config.yaml
num_hidden_layers: 9
hidden_size: 768
num_attention_heads: 12
num_key_value_heads: 1
head_dim: 64
intermediate_size: 6144
vocab_size: 20898
hidden_act: "gelu"
norm: "layernorm"
norm_place: "pre"
norm_eps: 1e-05
positions: "rope"
rope_theta: 10000.0
rope_fraction: 1.0
qk_norm: false
attn_scale: 0.125
bias: "none"
tie_word_embeddings: true
parallel_block: true
init: "uniform"
init_std_qkv: 0.0169
init_std_o: 0.00399
init_std_up: 0.0169
init_std_down: 0.00141
optimizer: "muon"
learning_rate: 0.0113
lr_mult_o: 0.606
lr_mult_up: 1.18
lr_mult_down: 3.0
beta1: 0.93
lr_head: 0.0075
max_grad_norm: 1.0
warmup_steps: 200
schedule: "wsd"
decay_fraction: 1.0
decay_shape: "cos"
final_lr_fraction: 0.1
batch_tokens: 131072
max_seq_len: 384
doc_mask: true
train_tokens: 1073000000
max_steps: 8187
dataset: "wikipedia_en"
Each number is 128 + 24 x the weight over its row's rms, rounded and kept within 0 to 255. Layers, rows and columns count from 0. The size above them is the row's rms in percent of the matrix's.

# layer 4 MLP down (transposed), 6144x768, rms 0.0979, rows 3300-3331, columns 576-623
size [104 105 105 105 119 113  94  93 111 101 102  94  86  98  94 112 104  97 102 120 124 100  98  96 103 102  93 100 105  90  93 109]
[[116  83 116 112 134 101 122 111 112 121 139 132 170 124 158 123 126 121  91 140 100 151 146 115 144 174 131 102 119 115 118 116 127 125 152 166 128 125  91 122 157 147 126  62 128 137 115 119]
 [134 136 124 152 127 142 134 140 115 136 129 142  65 138 125 122 161 148 157 113 114 145 173 127 133 145 111  71 125 102 152 170  93 142 161 144 109  92 136 145  92 110 162 126  99  95 128 114]
 [156 135 173  73 144 106  87 129 148 123 135 130 117 140 134 131 140 133 150 122 150 104 171  83  96 113 130 135 105 106 117 162 112 159 110 146 113  97 124 140 109 136 130  91 144 108 172 114]
 [189 134 130 137 144 147 115  94  88  86  79 101 149 168 125 109 113 131 155 132 120  58 102 146  93 108 167  94  70 132 114 121 133 112 149 116 106  98 162 141 104 165  97 142 130 103 100 121]
 [109 109 130 140 166 134 105 138 146 176 136 144 136  94 135 140 126 144 144 118 161 149 105 155  70 110 144 120 138 146  98 143 126 150 146 162 110 110 118 126 118 140 141 117 142 147 169  92]
 [ 98 132 118 110 138 146 154 144 134 112 148 148 134 114 140 118 171 134 137 131 117  96 135 119 117 111 177 133 116 113  53 159 115 113 104 102 152 162 136 121 163 149 161 100 125 102 143  94]
 [147 128 135  87 120 110 142 132 162 114 119 109 140 122 116 166 108 157 112 130 126 107 102 141 126 126 148 126 170 136 103 135 157 125 128 149 113 148 170 125 130 116 110  82 153 143 105 111]
 [116 117 123 168 121  73 194 121 176 140 161 182 115 119 138 132 142 141  85 144 140 123 130 175 124 157 158 120 159 103 121 124 141 136 110  89 169 108 130 116  96 128 163  85 172 156 129 182]
 [164 141 124 157 108 107  96 166 145 141 152 139 141 132 146 150  69 150 156 142 131  43 146 146 116 157 120 106  73 117  68 114 153 128 126 112 137 137 143 124 163  96 100 130 127 134 115 174]
 [136 108 116  55  99 140 125  91 121 160 162 134 176 118 159 138 138 152 171 112 119 148 108 167 116  97  89 105 150 132 133 129 142  99 163 134 158 132 142 166 151 147 159 112 128  83 166 131]
 [151 135 134 170  92 106 109 154 179 135 129 115 151 141 150 123 169 140 118 172 134 166 163 144  97  78 120 121 124 141 136 117 153 132 142 122  86 120 154 126 126 182 127 143 106 140 172 133]
 [ 81 143 149 163  95  92  83 165 108 122 183 151 121  99 126 133 149 119 134 112 166 123 134 132 121 157  73 105 172 145 149 134 154 150 106 143  99 147  89 123 148 148 151 158 111 103 148  74]
 [119 101 123 121  78 148  97 129 134 126 139 112 129  98 102  93 138 114 123 143 117 118 132 129 167 176 118  80 174 135 139 126 150  84 114 110 134  63 127 143 104  59 167 116 123 133 127 114]
 [128 149 149 104 103 158 133 101 116 124 173 118 152 155  99 139  91 167 172  97 101 153 124 110 127 147 120 162 143 101  86 139  94  91  68 149  96 130 126 158 148 126 132 131  54 105 136 141]
 [ 97 114 159 115 144 107 124 110 161 173 106 110 136 134 148 126 131 135 131 109 121 152 154  66 172 102 145  76  72 134 106  90 119 136 109 137 110 131 156 131  88  84 146 170 133 118 156 115]
 [139 141 144 117 139  92 121 120 144 135 120 145 119 165  95  82 139 129  90 129 169 113 118 100 137 147 118  96 116 140 141 118 136 139 171 155  86 155  83 129 162 138 140 112 147  95 132 139]
 [146 108 173 126  67 116 137  77 103 104  67 128 106 129 110 164 148 113 115 131  98 132  95 118 109 115 137 123 120 108 151 104 102 147  86 123 157 155 151 125 154 154  90 118 169  97 140 128]
 [ 82 107 165 168 178 105 138 154 149 137 130 123 156 132 144 147 123 125 155 108 148 110 160  61 106 165  87 154 101 118 162 119  94 103 138 101  94 123 136 155 162 125 114 110 105 144 133 148]
 [137 152 122 119 126 156 185 116 146 147 149 125 117 123 103 129 158 171 102 115 122 124 142 104 112 138 118 142 103 166 106 153 133 138 173 120 103 114 132 131 147 160 128 168 149 117 175 147]
 [161 124 128 117 157  65 152 145 117 152 135 117 154 148 175 101 125  99 137 145 129 117  93 130 113 125 122 143 126 151 125 147 119 191 111 127 129 107 119 172 120 107  84  74 130 148 138 137]
 [122 129 140 126 133 131 129 149 156  88 140 153 162 133 136 125 116  97 169 185  91  55 113  94 137 175 144  97 154 131 112 150 118 138 135 122 141 127 121 111 113 136 139 130 148  99 141 133]
 [186 119 120 134 101 158 140 158 101 123 148 131 131 116 131  91 110 102 138  78 106 114 150 145 125 156 151 134 111 143  97 171  95 152 107 119  89  82  91  93 117 109  96 141  94 129 102 141]
 [ 87 115 138 138 129 119 130 130 140 173 133 176  84 137 127 161 101 166 113  82 154 121 124 154 167 186 138 118 124 121 140  82 148 118  90 147 103 130  80 107 133 173 104 165 118 172 134 118]
 [157 125 106 164 113 135 140 100 105 149 115 115 119 151 111 130 143 123 129 156 139 122 166 121 122 122 171 138 149 166 116 127 110  91  87 157 113 124 131 131 128 135 111 156 140 111 129  97]
 [122 137 167 114  88  93 118 127 166 167  94 156 132  94 155 106 138 123 119 135 154  99 116 119 171 128 136 146 143 110  87 113 124 122 156 118 125 181 107 144 109 147 116 123 126 156 151 136]
 [146 101 120 124 124 117 144 162 127 132 163 103 145 115 146 151 107  93 112 111 145 107 150 164  95 138 139  93 109 117 132 123 125  98 121  79 141 125 131 134 175 144  86 137 124 140 117 174]
 [105 104 133 133 117 150 101 135 113 104 110 157 151 114 141 143 115  98  94 142  62 114 125 144 139 125  77 132 138 123 170  90 114 124 167 166 139 115 148 169 110 127 143 155 151  98 115 103]
 [ 90 147 161 130 132 159 154 123 120 124 125 122 112 124 131 140 130 111 163 135 125 150 151 156 128 114 132 135 155 153  99 134  86 151 129 137 139 126 105 111 165 115 135 128  97 140 124 167]
 [114 127 128  85 141 178 150 126 119 113 155 115 169 132 126 129  95 130  71 173 112  86 150 144 127 117 116 169  91  95 134 101 139 153 120  92 111 132 132 100 108 131 141 160 120 161 159  88]
 [103 131 105 152 139 127  97 134 116 129 173 153 104 163 120 103 153 141 128 129 123 139 118 123 178 163 149 110 172 107 127 135 139 120 187 102  90  93 113  75 121 133 109 133 102  97 131 146]
 [157 105  99 119  92 127 167  95 113 160 112  82 132  99 145 125 164 159 157 104 134 131  95 156 118 133 109 129 103 128 113  98 153 119 136 125  94 104 124 115 100 152 132 148 132  93 156 130]
 [150 124 154 114 125 108  89 118 169 152 157 102 140 130 102 153 141 160 148 119 127  96 151  93 159 128 160 125 130 113  87 111 185 120 136 110 105 117 117 123 138 101 119 125 128 108 109 135]]
# layer 4 MLP up, 6144x768, rms 0.108, rows 3301-3332, columns 576-623
size [105 100 104 116 106  99  94 112  96  99  92  94  95  98 109 103  97 100 128 114  93  97  93 102 102  95 105  98  90  88 118  97]
[[159 131 139 158 155  81 109 127 112 101 119 113 140 136  71 104 121 160 116 133 120 134 113 163 114 110 118  93  79 110 110 107 138 102 115 139  91 138 138 106 118 132 132 118 128 143 122 126]
 [136 129 162  96  94 135 112  67 146 139 130  87 133 124  99 132  94 108 117 132 119 126 109 150 143 151 130 157 113 116 105  91 137 136 141 131 173 107 142 128 119 178 112 143 132 117  92 170]
 [136 117  98 161 153 100 160 143 131 104 178 132 116 140 155  97 185 137  92 114 117 174  81 130 137 117 132 157  96 117 101 150 119 111 122 115  81 111 158 127 100 148 135 157 101  90 120 128]
 [132 153 126 123 142 145 116 154 153 176 150 143 173 108 149 130 126 136 128  89 138  94 118 129  57 160  92 108 145 143 136 160 106 152 112 130 108 149  97 177 109 149 103 100  93 145 126 139]
 [155 104 126 165  87 136  96 125 104 148 119 118 153 122 176 138 143 152 134 133 100 132 141 120 120 131 120 135 125  91  99 117 106 106 119 126 155 146 144 136 153 115 130 167 123 146 121 107]
 [108 157 150 191 109 107  99 106 115 122 131 126  97 152 174 183 118  70 132 162 101 156 121 123 135 115 102 117 146 162 117  91  85 102 187 121 140 133 155 178 150 110 133 147 158  93 112 108]
 [126 140 147  98 125 145  90  99  91 147 147 110  97  70 113 131 128  99 140 130 114 143 108 136 111 147 137 123 152 159 149 141 170 118 171 197 101 153 137 148 150 120 121 162 101  97 132  90]
 [133 133 121 115 113 133 135  83 135 102 132 105  98  99 130 112  99 118 106 104 169 162 124 129 131 131 126 132 111 140 148 118 106 164 139 128 176 106  86 179 144 142 139 104 120 147  99  93]
 [143 125 108 139 141 114  94 112 139 123 133 108  86  95  73 117 116 135 150 109 129 122 110 120 122 162 135 101 134 146 142 161 157 132 147 109 114 140 155 151 125  97 189 143 136 125 151 161]
 [149 177 118 126 109  92 130 146 142 101 106  93  64 131 123  66 131 135 128 176  90 156  97 120 138 169 112 121 116 141 119 154 150 139 106 135 126 155 151 137 123 122 164 106 123 143 144 147]
 [142 147 131 141 109 153 126 143 142  92  97 120 115 156  80 113 137 133  83  60 152 106 141 101 164 143 106 135 145 146 124 161 123 131 131 123 115 121 110 109  90 114 156 147 118 162 114 133]
 [157 172 126 117 149  89 162 114 127 111 110 161 143 128 113  96 142 128 156 162 138 151 136 171 131 151 145 112 102 134 122 134 117 183 133 108 136 146 170 113 134 165 144 149 157 135  73 116]
 [126 130  89 123 118 139 146 117 109 108 129 131  87 134 157 148 144  87 140 148 127 156 130 112 105 116 116 140 147 108 114 162 131 123 143 150 122 125  91 121 112 140 123 106  92 102 149 126]
 [155 145 128 148 173 138 148 129 118 113 120 126 162 129  94 136 133 114 128 149 133 103 139 160 143 206 125 160 125 110 121 168 120 114 141 112 126 134 139 115 125 122 138 139 165  86 118 184]
 [168 129 141 110 112 159 120 121 136 104 139 116  89 139 150 121 127 164 132 117 140 116 127  95 142  96 131  94 105 121 169 106  97  86 141 157 151 139 126 116 128 124 142 141 121 183 104  90]
 [144 100 123 120 150 143 125 138 132 114  93 121 149 130 171 121 117 163 127 110 112 125 176 137 109 108 126 116 148 115 118 131 149 130 143 124 127 142  91  69 130 140 170 129 102 142 114 152]
 [152 114 128 116 163  90 105  86 157 135 133  73  66 121 113 108 109 119 143 167 123 159 123 113 125 102 148 112 147 144  80 147 116 143 153 126 107 175 171 135 134 136 131 120 107 123 135 167]
 [138 133  92 154 132 127  97 149 118 168 112 128 106 133 119 122 122 118 113  92 139 129 145 144 168 156 124 146 131 110 130 128 122 131 133 118 136 131 122  87  97  99 128 124 100 117 143 173]
 [160  78 124 130 102 118 106 129 129 127  90 100 138 136 137 135  94 108 125 122 122 109 135 134 148 152 136 108 128 172 142 109 115 115 119 157 125 107 144 172 133 115 123  97  67 144 128 136]
 [101 133 103 112 134 117 148 115 116 135 152 170 105 134 131 118  82 115 156 131 119 133 114 128 116 144 180 100 161  78 108 170 143 119  93 152 103 133 133 123  95 138 131 172 174 111 150 142]
 [130 127 110 105 115 135 173 180 133 126 120 117 109 115  99 118 132 101 180 116 113 118 161 105 142 123 149 144 122 168  83 129 111 141  94 162 101 121 129 121 129 137  87 150 156 110 124 158]
 [163 115 143 101 121 116 129 131 118 126 128 133 121 133 127  89 101  92 100 108 167 117 129  91  95 141 158 116 143 155 145 115 149 107 109 102 129 128 110 136 136 143 124 122 104 143 106 101]
 [112 125 119 103  53 129 132  79 132 112 133 132 173 116 121 146 138  89 125 169 132 126 153 119 137 142  82 156 152  98 130 112 104 101  71 139 155 139 121 154 136 113 125 132 117 113 154 132]
 [117 124 154 179 164 175 144 131 153 130 114 114 156 115 141 117  93 182  85 123 146 109 104 125 128 155 127 128 152 134 117 128 127 135 172 169  90 154 139 128 170 111 139 135 130 103 105 137]
 [111  88 151  89 141  98 128  90 143 112  78 128 150  59  94 127 152 121 123 107  84 135 109 106 145 132 139  97  96  83 130  99 149 158 102  92 108 131 136 123 131 108 142 169 123 113 145 158]
 [122 128 116 138 140 127  82 120  95 129 136 121 138 140 121 106 122 128 151 106 178 111 115 108 126 155 125 122 123 107 123 158 130 119 132 127 124 135  78 136 123 141 125 128 147 110 147 112]
 [139 102 159 112 113 123  90 109 133 115 136 143 120 127 105 124 166 125  98 186 167  89 112 134 147 143 110  94 100 148 118 185 118  93 139 126 117 109 118 100 129 135 126 111 157  84 126 186]
 [117 135 110 112 127 188 129 115  81 123 141 131 175 134 161 135 115 163 122 181 117 104 133 159 112 169 127 119  95 154 135 107 158 122 122 126 140 129 122 132 133 127 123 115 112  81  85 134]
 [103  96 109  99 130 123 121 134 145 121 155 125 120 147 103 157 182 122 132 161 105 148 176 125 151 101 140 117 124 128 144 167 101  92 106 100 169 117 142 132 132 148 153 143 183 112 154 105]
 [115 131 118  97 116 135 147 146  74 172 121 159 113 115 122 109 122 120 150 161 122  95 119 143 113  82 150 157 126 112 115 156 181 101 139 133 116 135 138 157 100 131 138 125 138  92  99 130]
 [ 88 106 160 106 129 137 162 100 157 142 102 147 118 123 116 157  98 108 132 110 120 101  90 138 123  94 148 137 161 127 123 110 135 133 126 210 193 128 123 144 139 126 143 132  72 118 114 132]
 [114 160 106 116 107 126  99 145 160 117 109  82 170 117 108 123  95 143 113 117 107 159 122 136  93 162 133  98 111 112 122 169 131  94 129 115 135 154 136 107 147 122 154 135 104  87 104 157]]